Part of a small language model's weights.
Size: 11 layers, width 1024, 16 heads of 64.
Architecture: RMSNorm after each block, no biases in attention or MLP, untied embeddings, normalized queries and keys.
Training: a variant of Adam for these matrices, 873M tokens, 6658 steps.
Each number is 128 + 24 x the weight over its row's rms, rounded and kept within 0 to 255. Layers, rows and columns count from 0. The size above them is the row's rms in percent of the matrix's.

# layer 7 attention output (transposed), 1024x1024, rms 0.0167, rows 268-280, columns 0-127
size [ 99 104  99 104 100 101  97 105 101 100  98  98 105]
[[131 141 117 125  66 156 116 123 135 148 143 139 167 145 137 150  90 132 174 123 124 180 122 146 176 128  79 163 117 177 175 120 147  82 154 120 120 138 109 128 174 159 105  93 145  93 109 167 161 104 158 119 135 122 115 139 142 164 126 123 154 105 157 112 124 150 121  99 140 105 125 144 116 173 102 109 165 155 129 164 150 163 112 126 110 106 131 106 129 143 181 144 137 129 110 191 117 145 127 118 129 147 191 148 118 114 116  99  99 139 154 115 153 126 168 119 109  98  95  95 122  78  67 127  76 141 112 145]
 [132 106 130 133 144 129 143 132 123 130 120 155 118 114 141 124 123  94 168 108 154 151 137  91 115 141 145 159  96  86 104 129 160 142 144 111 133 113 103 110 139 138 127 125 110 160 137 117 138 118 118 118 129 110 107 104 111 124 142 116 117 105 118 129 184 147 107 129 106 114 117 122 137 111 112 125 140  86 159 109 116 106 113 149 116 107  91 167 158 109 127  75 140 117 148 133 121 145 124 145 155 147 177 136 106 132 128 136 100 109 121 110 163 162 167 143 167 116 121 103  79 117 150 152  74  79 133 104]
 [150 171 136  99 106 139 148 152 122 121 121 136 132 121 144 169 158 126 135 132 144 120 158 136 155 106 133 127 111 137 134 140 141 129 139 119 106 161 104 128 118 120 131  88 106 129  81 110 119 118 160 139 133 102 108 118 153 129 103 105 120 100 150 141 138 147 140 130 177 141 131 160 120  89 165  99 178 136 138 138 140 156 117 165 174 142 151 138 176  76 154 114  88 114 123 139 130 167 108 122 127 168  86  91 130 100 135 122 144 146 126  94 131 120 162  95 131 149 108 117 105 116  65 108 128 149 142 115]
 [122  70 129 139 116 139 109 125 169 135 136 137 114 105 102 140 104 168 122 145 136 126  78 103 143 106 150 117 136 170 133 131 115 146  99 156 172 148  77 145  88 145 144 110 131 109 134 135 140 134  94 138 116  79 130 120 115 138 134 117 165 126 120  68 156 143 115 128 137 117 117 134 152 174 112 127  53 108 122 137 157 144  93 148  96  90 100 179 130 166 127 120 141 139 128 165 142 122 130 132 160 124 167 146 145 113  97 171 111 135  90 114 107 116 135 160 112 111 110 120 116 136 133 153 108 101 169 149]
 [ 99 129 120 162 145 134 159 133 139 100 121 120 107  89 135 134 119 123 132 147 140 115  77 119 142 111 181 155 107 141 157 124 123  95 103 133  99 161 125 147 131 151 168 111 151 134 103 126 166 138 106 147 173 141 144 145 163 128 184 135 134 127  94 147  89 131 127 157 131 119 176  83 157 172 108 177 175 165 122  98 126 109  82 142 164 116 121 154 144 136 149 101 117 142  94  99 156 142 134 133 114 105 120 158 107 116  99 150 152 113 136 155  87 126 129 109 151  98 144 163 105 109 139 118 135 158 177 105]
 [118 114 115 130 173 169 164 123 157 130 110 115 122 133  98 115 134 136 102 158 103 148 111 155 141 118 159 162 152 111  93 143 127 131 138  98 102  80 121 143 134 121 109 120 154 130 117 135 153 160 101 182 155  99 117 111 119  88 180 133 142 137 131 124 140 149 139 102 145 106 109 122 111 128 153 169 133 155 113 137  92  78 110 134 113 140 110 139 156 160 142 170 154 163 104  48 129 108 128 136 135 132 141 159  96 152 121 128 147 137 165 124 114 132  86 113 134 112 150 176 134 121 171 151 137 137 144 119]
 [121 155 159 124  92 152 126 148 151 128 148 152 130 123 144 152 133 104 190 152 140 121 132 175 164 108  90 126 139 164 106  95 112 126 142 126 157 139 119  85 101 160 114 135 125 120 114  92 133 136 140 131 103 104 112 146 117 127 161  93  92 118 187 114  99 147 119 180 115  96 113 158  99 121 143 117 136 160 155 137 132 124 128 134 115  94 113 124 111 139 164 121 114 120 171 125 129 135 129  96 123 143 130 169 138 110 136 134  98 143 105 125 142 120  97 117 115 110 118 110 122 105 104 101 113 150 118 153]
 [128 136 151  83 118 152 135 132 115 108 104 141 128 149 144 146  97 100 131  78  91 145 127 149 138 156 173 115 130 157 147 156 143 111 141 124 163 115 160 158 112 109 153 151 104 181 137 120 144 114 152 136 144 109  86 113 141 138 105 146 152 105 158 102 127 112 127 118 126 148  88 111 146 153 129 160  91 132 108 128 122 143 106 142 105 145 125  67 117 128 115  79 142 142 112 109 127 120  65 101 145  85 118 112 134 117 123 148 134 126 127 134 131 121 123 116 172 129 164 145 122 164 155  94 152  86 133  96]
 [142 105 130 138 125 151 145 101  98 135 127 143 147 130 123 110 120 158  90 107 164 149 112 124 114 106 110 168 113 120 126 137 151 111 107 131 105  99 152 142 128  93 125 114 142 156 109 158 104 132 133 156 151 124 150 108  99  89 173 185 121 103 100 109 119 102 120  99  82  91 145 104 133 175 124 177 105 112 124 158 110 104 175 108 100 147 122  87 137 142 116 152  83 131 127 125  99  80 132 171 144  92 138 166  79 168 154 102 134 119 133 154 127 130 146 127 168 130 155 129 144 138 147  89 149 101 113 118]
 [166 145 124 109 100 139 111 113 113  92 146 133 133 143 127 143  99 166 114 121 151 112 134 106 118 112 169 143 156 100 120  92 123 102 122 110 175 156 134 127  95 105 113 127 108 118 147 124  77 183 122 135 128 107 112 124 125 134 162 118 137 159 133  76  94  95 167 133 132 110 122 122 143 110  87 111 144 126 152 105  97 142 133 125 123 136 127  92 135 159 107 116 119 103 142 135 138 132 128  98 130 131 136 134 151 146 198 135 165 156 146 140 129 109 133 156 158 127 117 145 138 124  95 143 160 133 107 120]
 [152 152 137 134  84 132 144 108 141  86  92 148 133 139 122 120 139  98 153 127 158 123 119 104 157 162 125  48 125 105  84 164 105 133 128 130 141 125 191 129 141 137 127 107 124 123  86 120 152  84 178  83 132 119 134 167 142 153  85 131 131 182 184 160 101 149 136 123 124 132 162 143 122  98 107 119 153 144 134 104 138 116 139 114 181 137 195  44 107  79 119  89 103 107 130 127  99  92  75 123 122 144 121 154 125  96 122 109 123 146 143 115 119 123 144 114 174 147 157 103 136 110 121  78  81 154 123 131]
 [135 132  97  90 157 109 171 117  75 138 138 119 116 120 146  82 137 127 126 116  97 143 123 121 147 129  96 132  80 126 120  72 121 144 145  88 123 113 151 114 133 107 143 115 140  99 116 151 153 105 120 104 148 177 139 176 106 159 105 148 141 147 145 133 144 124 153 149 119 166 131 144 119 144 113 106 127 154  97 109 110 137 222 121  96 136 146  86 159 105 115 169 171 133 168 119 113 142  80  95 118 125 117 136 120 147 134 129 129 139 138 144 122  96 139  99 147 112 124 134 128 145 146 137 125 117 115 134]
 [159 127 110 125 130 112  97  80 138 118 160 129 105 179 165  88 135 128 122  69 137 139 121 132 122 145  70 119  81  88 115 129 153 131 117 170 147  95 154 125  78  99  92 119 135 109 185 133 118 153 166 128 130 141 160 158 135 155 155 146 129 141 134 132 102 118 102 162 141 159 135 149 185 151 104 135  89 107 110 138 119 121 135 113 112 112 154 129 117 102 101 140 127 155 134 132 118 120 134  95 134 109 179 140 152 157 152 142 126  79 100 147 147 111 150 104 142 170 124 143 145 136 122  93 156 141 135 127]]
# layer 7 attention value, 1024x1024, rms 0.0188, rows 269-280, columns 0-127
size [102  97  97  99  96  95 102 102  97  95  95 101]
[[110 121 141 158 114 130 144  73 105 120 127 119 132 121 103 142 101 147 145 130  96 118  95 111 118 130 120 133 116 173 162 125 159 120 114 131 118 133 117 127 170 105 121 193 126  95 142  87 128 135  85 117 116 170 115 130 120 199 125  87 129 121  76 151 139 126 142 127  91 128  92 134 138 136  76 137 148 150 110  91 179 122 136 120 153 119 146  99 113 126 153 109  91 165 150 110 112 185 125 120 155 125 118 119 144 108 156 158 128 103 136 136 118 123 123 132 126 159 111 152 153 169 120 149 152 116 134  81]
 [109 123 135 145 142 101  94 109 146 151 167 144 156 147 133 162 152 131 129 144 128 126 117 124 167 110  96 133 136 136 174 118 151 175 107 149 130 119 137 174 172 131 163 116 109 105 142  82 175 113 104 115  87 120 150 128 135 103 152 134 142 101 122 153  72 147 148 156 113 153 112 109 141 123 123 163 119 122 166 103 109 109 140  94 143 116  99 129 142 137 136 111 140 142 124 101 124 178 123 126 125 138 139 134 163 101 127 119 121 166 163 139 143  97  95 115 127  79  72 132 113 171 101 146 102 124 153 127]
 [128 166  98  85 139 161 130 133 151 127  71  80 163 120 149 127 122 112 134 133 144 148 113 143 104 124 109 127 152 139 132 109 137 105 153 145 171 158 144 104 131 116 131 178 166 208 130 162 134 148  99  58 154 151 136 127 145 173 156 145 132 126  80 132 131 144 142 145 164 109 162 163 189 150 129 173 183 112 116 129 138 130 113 118 134  98 121 162 130 100 168 160 135 136 112  86 131 103 154 123 100 108 141  88 132 103  95 151 138 137 159 103 135 157 119 143 111 159 142 126 121  59 138 125 144 121 163 113]
 [168 156 122 160 120 119 155 122 100  97 111 124 127 155 148 105 132 165 114 141 105 111 165 121 186 130 120 119 172  87 172 118 137 163 115 116 115 110  97 141 109 159  99 133 128 177 133 115 121 171 126 131 124  75 114 120  81 150  78 159 130 131 136 126 163 119 134  93 133 104 108 121 133 113 125  84 151 161 125 130  95 202  99 122 107 143 119  96 153  91 115 106 166 131 140 142 123 157 113 146 102 146 129 127 146 122 124 188 183  94 103 157 142 140 124 113 132 126 157  76 167 168 133 159 115 122 160  98]
 [102 121 146 135 173 118 105 155 110 123  99 120 135 115 139 169  71 114 150 137  75  96 170 118 140 108 140 123 108  93 142 109 112 126 157 148 140 137 151 122 107 147 129 104 142 164 111 125 128 108 160 121 185 101 117 109 195 114  72 132 124 133 100 128 139 121  95 104 134 136 150 171 172 141 122 130 108  98 187 145  91 131 124 138  87  68 145 100  90 126 129 129 109 148 130 172 135 116  88 129 155 121  93 130 132 133  99  82 158 127 132 158 113 129 114 172 118 116 142 119 161 132 126 137 132 107 164 100]
 [121 102 158 184 137 118  89 106 160 116 117 144 127 174 149 136 153 135 136 134 114 128  93 138  90  89 119 108 100 118 161 175 111 172 116 158 111 164 140 106 146 146 122 108 144 109 127 139 118  78  81  87 144 137  95  98 168 109 113 140 142 158 125 123 142 116 117 109 145 131 141 110 119 143 119 155 148 112 117 104 113  87 124 112 170  93 104 154 145 160 149 123 165 108 124 140 141 143 124  93  50 157 140  93 109 105 100 125 112 131 155 151 137 120 111 134 148 126 137 151  95 175 130 144 148 125  99 169]
 [138 128  77 125 118  76 155  99 176 133  68  77 159  97 114 128 125 126 160 176 155 145 161 123 146 131 165 129 123 108  90 124 132 145 170  95 106 153 121 157 149 113 162 134 103 113 146 107  84  78 104 162 145 184 123 158 134 164 154 111 116 120 152 112 164 132 143 109 130 101 143 130 121 115 108 132 146 152 140 107 139 105 163 124 120 133 161 140 127 122 121 147 123 127 115 118 135 100  96 130 154 149 139 110 103 119 143 121 106 122 145 133 134 136 164 141 129 172 130 136  81 143 156 157 132 110 118 112]
 [145 154 141 155 135 138 142 161 119 149 151 131 109 142 142 109  79 120 116 119 111 138 167 107 131 148 127 131 148 133  95 134 129  84 108 144 134 100 116 112 131 150 126 158 133 157 127 158 136 133 137 140  97 103 130 110 125 141 108 122 110  99 164 104 148 155 142 139 138  80 127 144 138 117 159 132 125 149 150 162 158 148 116 138 146 156 144 121 150 154 109 128 141 134 132 145 130 103 126 140 127 131 107 141 142 106 154  94 122 160 129 156 104 160 122  99 156 132 144 100 158 113 107 103 154 121 159 126]
 [138 130 119 116  68  79 131 129 109 175 122  93 113 154 123 110 112 121 157 153 158 144 109  98 113  92 134 137 137 112 163 114 115 129 122 118 152 153  78 112 142 133 148 110 123 152 168 126 167 110 153 121  68 120 163 163 124 132 138 118 130 137 104 157 123 140 146 113 120 144 116 133 107 120 117 140 127 118 148 142 104 158 110 160 134 125 113 164 133 168 125 165 122 111 146 139 152 138 100 122 145 151 145 153 110 139 141 122 118 113 134 109  56 129 142 125 127 136 115 130 143  94  99 129  97 138 129 118]
 [139 159  87 136 112 108 147 140 154  88 113 138 126 163 139  97 101 119 111 151 132 118 185 137  75  98 157  92 169 137 151 117 113 104 117 146 129 109 137 181 116 132 144 140 102 120 139 133 112 139 162 163 161 165 133 116 112 109 128  84 144  96 142 120 133 132  75 156 146 109 133 131  76 132 158  75 141 170 137 141 109  67 158 142 108 133 106 152 143 129 141 100 157 156  95 127 172 120 149 128 132 154 150 118 130 154  92 133 128 150 106 144 144 119 161 135  87 118 138 161 126 134 136 128 125 127 101 144]
 [119 120 106 145 101 116 116  52 136 121 177  97 142 106 165 113 127 103 119 112 138 100 125 130 138 106 101 148 139 126 135  96 109 111 115 164  96 118  88 127 130 111 111 123 152 135 172 109 129 134 117 118 147 148  96  95 118 105 147  73 134 124 146 135 157 140  90 168 146 116 132  83 149 104 109 114 142 123 132 169 127 145 148 133 122 134 148 118 109 116 144 141 134 187 146 120  85 149 133 122 126 109 153 190 137 129 107 115 102 154 148 138 107 120  80 163 129 111 119 119 170 172 177 139 136 127 131 170]
 [155 149 106 131 124 117 161 133 189 159 139 131 130 127 113 112 150 147 147 136 108 102 186 164  96 155 190 124 138 118 168 123 116  77 128 124 111 105 127 159 127 118 115 155  93 159 108 159 149 109 150 143 146 148 147 115 126 140 123 100 143 134 171 116  94 136 114 134 136 106 144 138 110 107  95 103 138 132 161 172 106 100 143 135 134 161 116 128 125 157 158 135 117 144 146 109 134 109 131 122 180 156 124 116 129 108 111 112 121  94 123 138 121  98 160 147 133 103 142 146 107 103 140 151 114 141 104 131]]